config = dict(
    norm_eps=1e-05,
    init_std_o=0.0279,
    init_std_up=0.0279,
    init_std_down=0.0,
    schedule='wsd',
    decay_fraction=0.756,
    doc_mask=True,
    max_steps=3864,
)
Each number is 128 + 24 x the weight over its row's rms, rounded and kept within 0 to 255. Layers, rows and columns count from 0. Numbers have three digits each. The size before them is the row's rms in percent of the matrix's.

# up: layer 2 MLP up, 320x128, rms 0.146, rows 262-275, columns 0-63
# down: layer 2 MLP down (transposed), 320x128, rms 0.169, rows 262-274, columns 0-63
# gate: layer 2 MLP gate, 320x128, rms 0.148, rows 263-275, columns 0-63
up262 097:150104113123131105140068166114116130121128175118156131149121143119061110101101104104141084165126159112138126121139121098157160159093143155127077106082126141136120146092135156182123129131137119
down262 088:133138148114119104156159122091137101135168098131162125148132138095158074150104114147113170061107124088167143107092128125140199154154143115139110115143151115105147139114141092128107163117105123
gate263 100:152144102104133160142124151173138106084152080151128118139121118131151125092139180116122149096106145122145128119180135144125142111164093128167139150112133115087158152152134098109116118126109115
up263 103:119114121162099156153191143135131169158141137090070125111102131112130127134125083128111084131094147116123143096116125087133126152144114118109157147149161111122105122140166126157139118111149125
down263 102:115156147115089132183128138160093113178178118101133120090147109161133113174140096122081111133101123112144082105124137167142138112137107150111138144132150146099150133139132149141100150138164100
gate264 089:131147125090114154141145130074120074137151162096142163080107144098109136162129131104145147101102136118141142166102118180122121149143134126156160124100115105133102151100162126123094157176132159
up264 081:138104121104135137130130125114136134117162161115110101088141109191090129130147158140130115117116126118130143112142121118142135154139080177105130083208085141108168114137144155120118088094165114
down264 085:134142110085116104125122119119140093142172127159124115093118136129123158127135133100129173129102094114111110139171088104180137174115137190153165158138126171104123151115112145106108144112097160
gate265 087:133075107104105147127165176142094075098161103115097122145178101107143175110117121109136138127076113162153117139160167153084137112134179143121125154118116140090145122091115081127151131089080108
up265 095:152071111149126158124119167141131109119150128125101132157147130123110153091163141104131101117094080118144102135149141086147152110108110081130089106092090142111121117113079085110158161102117099
down265 087:148097136155142118134123142141145190144084119134102165150111118137123052107118120115087109130152147146094153117126124088118152103118108143109089172097129112091099126132115112115118126125160102
gate266 109:161112130116137170090160112123118144172169137085138126139069105087114147126131156109093136112125138132113146143121149148119106171134155126124163125112066128110118115129127118121089110133164103
up266 104:170123165159173161092141158110112150139158177104109140166110172113127126109156138099120106098130115129146127119104129116168116178108092123107137138115114129106117137136179160112123091133115113
down266 104:121146123128131141150175158132134133134120139131082140196129119113108139129151133115074129146089116083120084108130117104153124153190165100133117158158120135133089111167106127163147114126101146
gate267 090:110118139147108158097145111124132091136126155105097176064149100097082112117107089145133147169095092104135140127151094116127130116151155144152093160165128136145151061094107183116075115142134135
up267 104:107148118093134113167119105108126131116116108149169133169099143142152141125140137120129104086113135140133153107114150158084178122075106153131145064132109110121107125155118123124146144163115097
down267 101:108113097092126133146092105146148134119134094106137088155121142109157176091118146108104103116129100102134176131114155160114123125154130105107114103122051147120134138101108148143142164137141105
gate268 095:138107136103126121203139150096181140142120110153117112102087127122157126101130146139141111125122166143119112121183130117123115106138136153134106150155146123086161115102149136102140079115123114
up268 098:100099131101099104161146156095163144171099148145107111108156128133151133128110112146152110151103154101147125077141173137099155132103137169127117097122146100085170107113141117148114110117125136
down268 091:145147069125124177096122155128120163098101146164119112110111111166127104131126156109117141172127109124078174133094134140117132084100154086123147160164124171114156149068172164118144118141141159
gate269 095:078134089120112146126107118099106118140122124132145112080089119134096166141136158147132150117144142175097074137094122145120144100175129174112113130103108126166109082072125100128125088177126141
up269 093:151139102129086114146113146139101120160122141115134090192152132109171130120177108130120156112124066142129142097145151070070109149082116135119142109163126111121169118106124099121145126110137135
down269 095:126141118097115061155113127093104161120172154131109138159168154118141112154131098126156103088090121115098141118185134137095140150120119107143142150108097130087142157156123165123112121125131151
gate270 103:102110127094124177138145092140116092158111145142141119167115136156130134144123135132126134123132104105121119130158100138155117132130100129148131098161077119138141128171123140109188140114181101
up270 111:139131103178126163152138167126121120140103120128148120136125099076126133138184144190145117087129103109118094139127133093095176174107099116135132138110113097124119148123115141147131114142138162
down270 107:122101103114102138148133132153150131127129147097159146136146144140146110144123121051149137124156132148135144106061136111100092136077126131144112096101138109123145094112182125107100120155179119
gate271 096:122151112141141121097126100113120130125128094144155123164094087113140134133149155151127135119109193136127108154142111140128102100186120114116115067087103131111112134129138087095093115108135136
up271 092:118084124153096110103205108157136123116129091120116076097151137121146128136129099085125092147122130117132082132127156124101109112121139184147181142117130120159159110152103126117094106084116136
down271 096:115144151183126106134164166115109109127160133136095133133142090153140118149128160112147143163102087131148065133118115138101109126134105120139081060118136103131132151124178127119081131115139188
gate272 087:139123087101129096136114094109145127115118127105161124142150131154104153152129149109103130138090138154115143185158124115117113156089136114147147118179165148162128143126101139140133134135109114
up272 092:115129101167144101100134180130088050148125119126128152100165116124126049110116113171124137117127203105115125130111143074147128109117150141127121144127102104166117125132128133141109125111126163
down272 092:116153102106132124146146140099135108118164141135107154101145120110145173129155118131150172128113124104150132050096092145110101136097163143120156079088086125157128107083155104156125160136142134
gate273 100:130137093162106121156141119140114144128085161129093103101136124086133117197093121143138124117097151122148140131149138105133124124140128165129089142138124186118127175132169143099141125130136163
up273 096:067135155122119183117141097117128124091097111094139120101142176105099109121095161112156128167107190143118160158120113143147080099115143116121111108142176145117122122127135158122157136174124149
down273 100:129142127115146116137151107120119158073141172180111101100116084134107193151122155151165139120123123171146153150156138105101132128104123075118093128121126144121128142167096136104142124122084135
gate274 095:133155118128094155144165080131121144087167098095139085133121081127132095143144108105144116126169133139128167144143128118162117145126101091132082122146116139112088129167156124148133099124108131
up274 099:175099140109119106154065111117105178146089165177133139129148175122139145120110132174120173119090131103135107174138145144095142126072152151126138150107145129096126117132152103147090116136112142
down274 096:121146138122119122134134120106127096132128128131127153159104117151134247140162117111114144124046141134149113076127098128101103144129137149130119107145105133127103116133126145142138135139153114
gate275 107:101141132168122135049135111127136157092098121125119143091121093107132128123141129133069103145106144195098117108147143125123090130120155150161143124095088161121111085085133151109142126136131100
up275 105:145096117122140129201124074133147084113126129124094099145127131124102093162150126119124149089100116126133126148145150123130115139126120126109153102147147087128146143066124110131079160130103160